config.yaml
num_hidden_layers: 10
hidden_size: 224
num_attention_heads: 7
num_key_value_heads: 1
head_dim: 32
intermediate_size: 896
vocab_size: 1024
hidden_act: "squared_relu"
norm: "layernorm"
norm_place: "pre"
norm_eps: 1e-06
positions: "rope"
rope_theta: 30900.0
rope_fraction: 0.5
qk_norm: false
attn_scale: 0.177
bias: "none"
tie_word_embeddings: false
parallel_block: false
init: "normal"
init_std_qkv: 0.0325
init_std_o: 0.00727
init_std_up: 0.0325
init_std_down: 0.00364
optimizer: "adamw"
learning_rate: 0.00109
beta1: 0.9
beta2: 0.95
weight_decay: 0.11
lr_head: 0.00522
max_grad_norm: 2.0
warmup_steps: 419
schedule: "cos"
final_lr_fraction: 0.03
batch_tokens: 16384
max_seq_len: 128
doc_mask: true
train_tokens: 145200000
max_steps: 8863
dataset: "wikipedia_en"
Each number is 50 + 10 x the weight over its row's rms, rounded and kept within 0 to 99. Layers, rows and columns count from 0. The size before them is the row's rms in percent of the matrix's.

# o: layer 3 attention output (transposed), 224x224, rms 0.0332, rows 13-19,45-51,77-83,109-115,141-147,172-178,204-210, columns 168-223
# v: layer 3 attention value, 32x224, rms 0.0362, rows 13-19, columns 168-223
o172 099:46 57 47 46 49 58 39 47 71 47 46 39 66 57 36 47 49 30 40 58 45 41 63 56 49 51 46 48 61 51 37 74 51 24 42 40 48 46 45 20 54 64 47 56 56 52 63 44 59 66 68 43 55 26 46 29
o204 100:37 46 60 47 57 48 44 59 45 59 34 51 60 52 54 41 52 56 55 54 49 50 47 67 53 50 57 44 45 41 39 47 47 48 40 42 59 63 39 47 46 66 38 60 54 47 66 57 59 43 39 47 50 54 52 38
v13 098:34 44 61 35 58 65 50 56 51 71 62 55 53 49 53 56 58 52 54 48 58 54 53 56 57 42 47 56 57 40 49 59 68 50 43 43 57 56 46 45 39 53 49 30 44 63 62 53 46 46 54 45 48 57 41 56
o13 095:47 40 39 60 51 59 54 27 52 46 54 53 54 35 38 64 48 31 43 57 49 54 71 59 53 73 47 73 59 41 60 46 58 30 38 59 60 70 45 34 39 59 47 56 47 39 60 47 60 59 60 51 63 58 66 59
o45 104:42 45 44 35 65 33 43 49 40 54 43 44 43 45 52 63 48 56 54 45 51 51 45 37 25 49 30 52 54 54 51 28 42 64 50 56 45 36 76 60 54 60 60 49 50 61 48 69 52 75 53 62 56 21 44 53
o77 101:53 45 42 61 34 57 51 28 66 79 42 48 49 42 47 51 50 50 38 48 32 43 62 51 31 45 46 45 45 50 31 38 48 50 50 40 35 60 53 44 31 61 52 35 65 43 65 57 79 56 52 63 44 46 57 27
o109 083:58 41 49 47 60 46 62 52 36 43 44 25 46 55 51 55 52 42 59 65 54 41 58 53 48 37 49 33 45 51 53 44 38 33 69 51 74 42 42 50 54 64 71 40 48 57 58 53 58 46 46 22 53 57 75 45
o141 098:46 46 60 57 57 49 23 36 61 45 46 48 46 35 74 50 40 47 59 35 61 51 72 52 32 32 41 41 51 63 50 35 47 63 43 30 47 54 50 50 44 62 46 58 64 46 56 42 47 53 50 60 50 39 52 52
o173 103:68 36 59 62 61 42 63 47 28 47 43 57 51 63 54 38 61 49 57 66 55 47 54 67 53 50 49 75 60 32 42 40 46 58 39 62 53 63 44 57 58 28 52 43 35 38 46 53 41 51 59 52 54 31 49 55
o205 103:54 45 67 43 57 31 26 39 44 63 42 47 45 34 52 56 63 37 53 42 62 58 37 45 43 54 43 56 60 58 67 29 24 59 43 46 43 49 65 52 53 53 62 58 32 44 51 65 69 64 56 46 56 37 40 60
v14 101:43 66 58 49 54 53 54 46 40 63 42 42 51 50 46 61 60 54 45 32 40 47 36 56 34 60 49 59 73 72 43 43 36 52 48 50 51 57 51 49 65 44 39 51 37 55 65 42 43 39 49 70 49 48 44 56
o14 099:46 43 50 31 30 57 56 57 38 53 39 66 48 41 48 37 42 51 50 35 51 35 65 40 48 53 69 59 35 41 62 55 60 50 60 49 50 43 38 47 56 62 59 62 53 52 33 44 59 56 46 32 56 32 41 55
o46 103:54 60 37 57 70 36 58 55 56 63 33 35 43 43 48 50 32 64 49 54 48 45 40 59 56 47 55 53 62 54 48 43 35 42 62 53 70 46 38 49 44 45 53 53 57 45 21 44 41 44 47 62 52 57 45 41
o78 103:43 54 44 63 53 42 49 52 60 27 40 56 57 46 51 59 51 59 64 52 57 52 27 34 44 64 59 37 68 39 45 56 66 50 48 48 47 54 78 38 42 56 54 42 50 48 47 59 48 39 61 58 44 64 65 44
o110 100:45 55 50 52 47 49 19 51 50 50 37 76 54 58 48 38 31 48 31 58 36 46 56 43 58 44 62 56 48 56 52 50 51 56 52 61 22 41 49 42 49 49 73 76 31 58 47 62 27 42 46 57 48 44 15 59
o142 107:50 56 40 39 61 31 58 39 45 56 48 37 51 40 31 50 48 56 52 58 56 48 58 56 65 56 53 47 29 42 33 39 69 54 52 42 52 66 51 56 52 57 41 52 40 47 28 47 48 56 51 44 26 43 42 52
o174 098:37 43 47 48 59 43 59 69 43 49 35 42 58 53 57 46 34 46 60 38 37 51 62 49 60 29 45 50 40 39 65 69 61 57 60 44 53 58 45 49 52 55 35 68 40 57 47 53 65 52 47 51 61 50 47 56
o206 096:57 49 42 39 49 42 59 55 52 63 55 28 33 47 56 49 41 40 49 54 50 57 63 57 70 49 44 52 40 48 48 33 65 56 52 53 55 58 46 59 44 52 36 35 48 41 33 43 49 56 59 42 55 48 47 30
v15 103:49 56 59 64 69 44 35 42 49 54 38 54 57 60 54 53 42 47 45 62 43 40 58 52 33 55 34 59 43 51 56 63 57 48 46 56 48 58 54 53 56 44 50 45 35 66 54 38 64 51 39 36 46 51 57 44
o15 098:67 52 54 52 72 41 30 46 56 71 38 41 55 39 33 46 47 43 73 36 61 44 63 39 64 56 53 53 48 64 49 41 61 37 36 41 43 59 45 59 47 55 52 59 35 51 59 55 32 40 52 41 61 56 45 70
o47 103:63 27 35 33 44 58 73 38 50 54 60 63 39 42 50 49 48 51 47 40 41 30 59 51 48 57 51 39 67 47 56 40 43 43 42 47 38 38 60 50 45 49 65 51 64 53 36 53 44 35 50 63 44 51 57 55
o79 108:52 55 44 53 67 40 49 45 54 52 83 41 48 47 55 45 44 60 67 58 41 35 40 68 61 63 54 34 37 51 62 56 51 28 42 40 64 59 33 51 60 41 51 49 49 41 51 51 47 38 52 38 54 49 43 55
o111 096:54 37 47 42 39 48 35 54 46 41 50 61 48 47 48 67 47 55 47 32 75 55 36 58 59 47 56 33 51 54 61 52 46 48 59 51 55 24 48 51 61 42 45 43 68 54 55 43 47 53 50 73 55 60 54 39
o143 097:44 38 33 34 37 60 58 47 44 63 80 53 39 58 39 60 52 50 36 46 40 57 67 48 47 47 55 51 40 49 57 64 29 61 49 37 43 48 41 74 50 49 52 65 47 29 57 31 53 47 42 49 48 37 42 51
o175 104:43 50 45 50 37 44 64 44 47 50 50 53 50 60 43 37 53 40 26 49 58 50 59 57 62 45 52 53 42 52 44 45 44 41 74 51 53 61 63 52 61 70 56 61 49 48 59 47 67 51 50 54 54 39 54 48
o207 103:60 32 49 31 51 51 66 30 60 50 57 62 47 65 35 47 56 52 32 48 48 31 47 62 49 50 61 53 56 47 38 32 60 37 41 45 48 63 54 61 44 60 52 57 58 48 47 48 61 43 44 59 63 33 53 55
v16 101:57 52 48 66 77 67 65 38 43 49 54 47 46 46 56 59 60 39 55 43 52 34 47 47 65 68 40 38 51 59 44 55 45 50 40 40 48 47 49 60 41 49 57 61 50 54 57 44 48 62 45 55 52 54 57 32
o16 100:45 47 45 55 41 48 55 45 50 56 52 45 57 56 53 34 37 58 25 61 42 49 53 42 36 47 59 54 51 36 66 37 62 51 44 50 46 45 46 56 59 39 54 68 57 80 34 41 34 34 60 45 49 43 58 35
o48 104:63 37 46 49 49 36 29 45 60 52 71 41 46 55 57 51 50 62 43 52 55 55 51 58 40 50 48 52 41 30 54 51 46 48 49 30 53 56 53 52 48 57 46 66 55 39 47 17 40 30 55 47 65 48 51 36
o80 090:41 41 51 67 43 29 51 30 67 60 67 49 44 35 37 46 41 51 47 52 62 58 52 68 58 43 45 37 31 41 58 45 51 53 50 46 65 48 35 71 51 33 40 66 52 44 54 33 63 42 38 39 59 49 27 52
o112 088:67 36 50 38 45 37 52 42 54 42 40 62 42 58 48 42 51 73 43 50 62 52 56 38 49 58 39 64 39 44 60 44 44 46 65 36 64 59 48 37 51 61 46 47 53 47 46 42 59 55 68 73 49 52 71 41
o144 107:50 54 42 43 63 60 44 49 66 54 62 58 53 53 52 46 40 44 67 33 56 43 34 44 45 44 45 35 45 54 30 38 51 46 66 52 49 57 43 48 68 41 61 49 54 57 52 52 54 44 57 56 54 63 44 41
o176 100:44 65 57 49 54 61 39 50 54 62 46 56 55 43 59 49 51 52 61 56 42 57 45 54 58 32 41 47 49 58 45 51 51 55 58 55 45 26 55 40 66 41 42 53 59 50 46 49 48 35 54 59 48 53 50 40
o208 104:63 53 61 32 54 40 43 60 54 49 59 50 61 48 54 57 38 64 48 59 43 45 37 45 60 48 32 21 42 47 48 55 51 48 50 55 41 51 61 59 58 41 59 52 69 47 40 28 48 48 47 40 61 62 46 31
v17 105:55 53 42 51 45 26 46 44 40 37 41 40 38 56 55 50 49 55 47 48 50 61 58 58 34 31 50 40 55 53 47 55 47 76 62 67 44 41 42 49 45 58 54 34 66 46 52 45 43 52 44 58 37 54 48 37
o17 105:66 38 53 31 59 60 53 51 57 54 30 42 29 54 53 57 54 34 59 57 54 42 44 35 56 53 46 46 58 55 49 52 38 36 63 47 56 55 50 45 62 59 62 46 54 54 37 68 61 63 42 40 54 65 62 65
o49 098:44 44 64 33 35 44 51 60 47 53 54 58 37 38 33 63 61 55 37 50 61 37 48 45 59 54 55 36 43 61 58 56 33 29 40 44 49 53 49 54 72 48 47 56 54 46 52 51 52 40 42 54 44 41 50 45
o81 109:61 57 52 28 50 37 53 72 58 58 45 53 42 47 39 44 52 57 56 49 61 43 51 49 45 41 55 34 51 69 52 57 29 33 49 50 48 40 65 52 55 28 58 40 61 62 44 50 47 45 49 43 54 48 56 35
o113 092:47 43 39 65 57 52 36 42 32 54 52 60 54 37 53 55 67 43 36 38 62 62 61 44 32 61 45 60 43 59 36 42 56 43 56 52 57 36 47 55 56 38 54 41 48 60 61 42 40 51 51 62 39 34 49 52
o145 109:49 51 57 57 40 40 59 47 58 46 61 67 55 55 47 41 63 54 38 48 42 37 57 56 44 55 56 50 42 43 53 45 54 13 19 51 41 62 41 50 50 61 38 65 39 44 62 23 66 64 53 47 40 32 38 73
o177 110:43 39 57 45 48 55 46 45 66 51 42 30 52 56 49 45 50 64 42 69 32 51 58 48 78 50 58 49 49 54 60 42 52 47 58 53 54 36 49 43 47 81 40 64 30 48 57 32 55 59 31 48 48 42 50 55
o209 112:43 37 54 60 54 43 61 44 46 37 56 64 51 47 25 53 53 52 63 36 42 46 49 55 42 47 48 42 50 42 50 47 56 23 27 54 72 52 42 65 51 51 44 49 49 44 56 65 60 66 58 57 52 35 52 50
v18 106:38 77 51 49 37 58 46 47 48 33 42 33 61 65 65 51 40 68 58 61 48 44 56 62 43 70 43 46 52 34 34 54 53 46 41 46 59 54 61 40 56 55 62 59 55 51 36 59 71 48 38 41 58 45 67 47
o18 108:50 47 53 47 61 67 48 53 35 59 53 27 52 55 56 64 48 60 44 42 35 58 49 52 52 43 58 65 39 69 64 38 43 52 42 54 55 60 68 47 36 49 64 48 60 60 62 32 39 46 39 50 44 55 59 30
o50 106:50 45 40 60 42 52 48 43 56 43 45 57 58 48 31 49 57 38 47 41 59 51 63 53 58 41 36 45 58 51 50 32 64 42 50 58 29 30 29 34 60 47 52 61 47 50 31 56 44 50 42 75 47 55 33 52
o82 100:47 57 40 56 32 39 48 41 37 61 63 43 40 53 61 67 52 40 53 44 34 53 61 59 50 44 41 45 21 42 53 52 46 57 43 54 55 49 37 40 58 45 50 46 40 35 56 51 63 50 51 35 43 50 54 50
o114 090:48 55 48 50 77 74 52 63 43 55 56 42 36 41 66 49 46 43 42 42 47 21 44 47 50 49 62 52 33 47 59 47 71 43 46 58 46 62 75 51 42 41 46 60 57 43 42 62 51 52 60 29 51 44 51 52
o146 093:37 27 32 48 53 54 52 63 55 58 41 70 46 50 47 47 53 61 52 45 60 38 46 49 48 52 48 68 52 47 54 47 42 57 42 60 41 43 28 34 53 43 44 46 60 44 62 35 63 47 50 50 48 40 54 54
o178 104:59 46 58 55 58 60 46 54 67 35 44 60 59 46 38 34 38 36 46 37 41 41 41 44 59 59 48 77 67 33 56 48 54 44 55 66 35 52 55 45 58 47 29 56 64 61 67 52 63 35 47 62 63 50 51 55
o210 105:56 37 50 48 42 58 56 57 53 42 48 63 48 41 19 42 43 56 33 49 63 47 56 41 66 39 29 62 58 51 33 33 56 59 54 66 46 40 28 27 53 48 45 54 49 45 38 51 43 45 26 58 56 37 49 33
v19 103:72 62 33 66 62 61 61 49 65 54 47 63 45 51 61 38 52 48 51 58 60 58 48 63 32 55 47 63 47 56 42 46 46 58 50 58 42 63 48 48 57 69 65 57 26 60 53 48 26 60 44 36 40 61 44 49
o19 102:49 40 54 44 41 68 52 51 54 44 57 54 44 50 62 49 53 49 40 37 60 49 33 61 40 33 54 56 52 59 47 60 51 44 59 57 89 38 33 54 57 39 49 32 60 45 44 60 36 50 51 43 46 63 72 40
o51 100:56 62 52 27 58 71 49 52 55 56 56 58 61 39 38 45 53 31 49 36 57 50 62 59 49 48 42 40 55 43 44 55 53 48 50 56 56 46 41 54 41 47 45 22 51 38 68 34 77 49 46 46 54 55 47 48
o83 094:57 57 38 44 51 50 35 58 38 43 55 53 56 47 45 60 61 51 47 39 54 42 62 49 45 39 46 35 51 44 48 48 50 52 21 49 57 43 53 48 40 43 52 38 74 48 43 55 51 28 52 57 35 46 64 48
o115 091:72 52 56 51 27 57 54 40 45 43 58 52 50 68 46 64 51 60 61 37 52 43 40 61 53 41 62 44 66 51 43 30 44 53 33 51 60 40 49 53 54 62 39 37 36 48 49 49 60 32 57 45 42 70 67 51
o147 099:64 44 56 50 55 48 56 73 46 61 53 52 54 52 47 57 52 58 56 71 30 42 64 52 50 64 52 51 50 52 33 56 41 35 45 45 59 58 48 49 44 52 40 42 44 36 69 41 59 42 45 66 53 51 54 63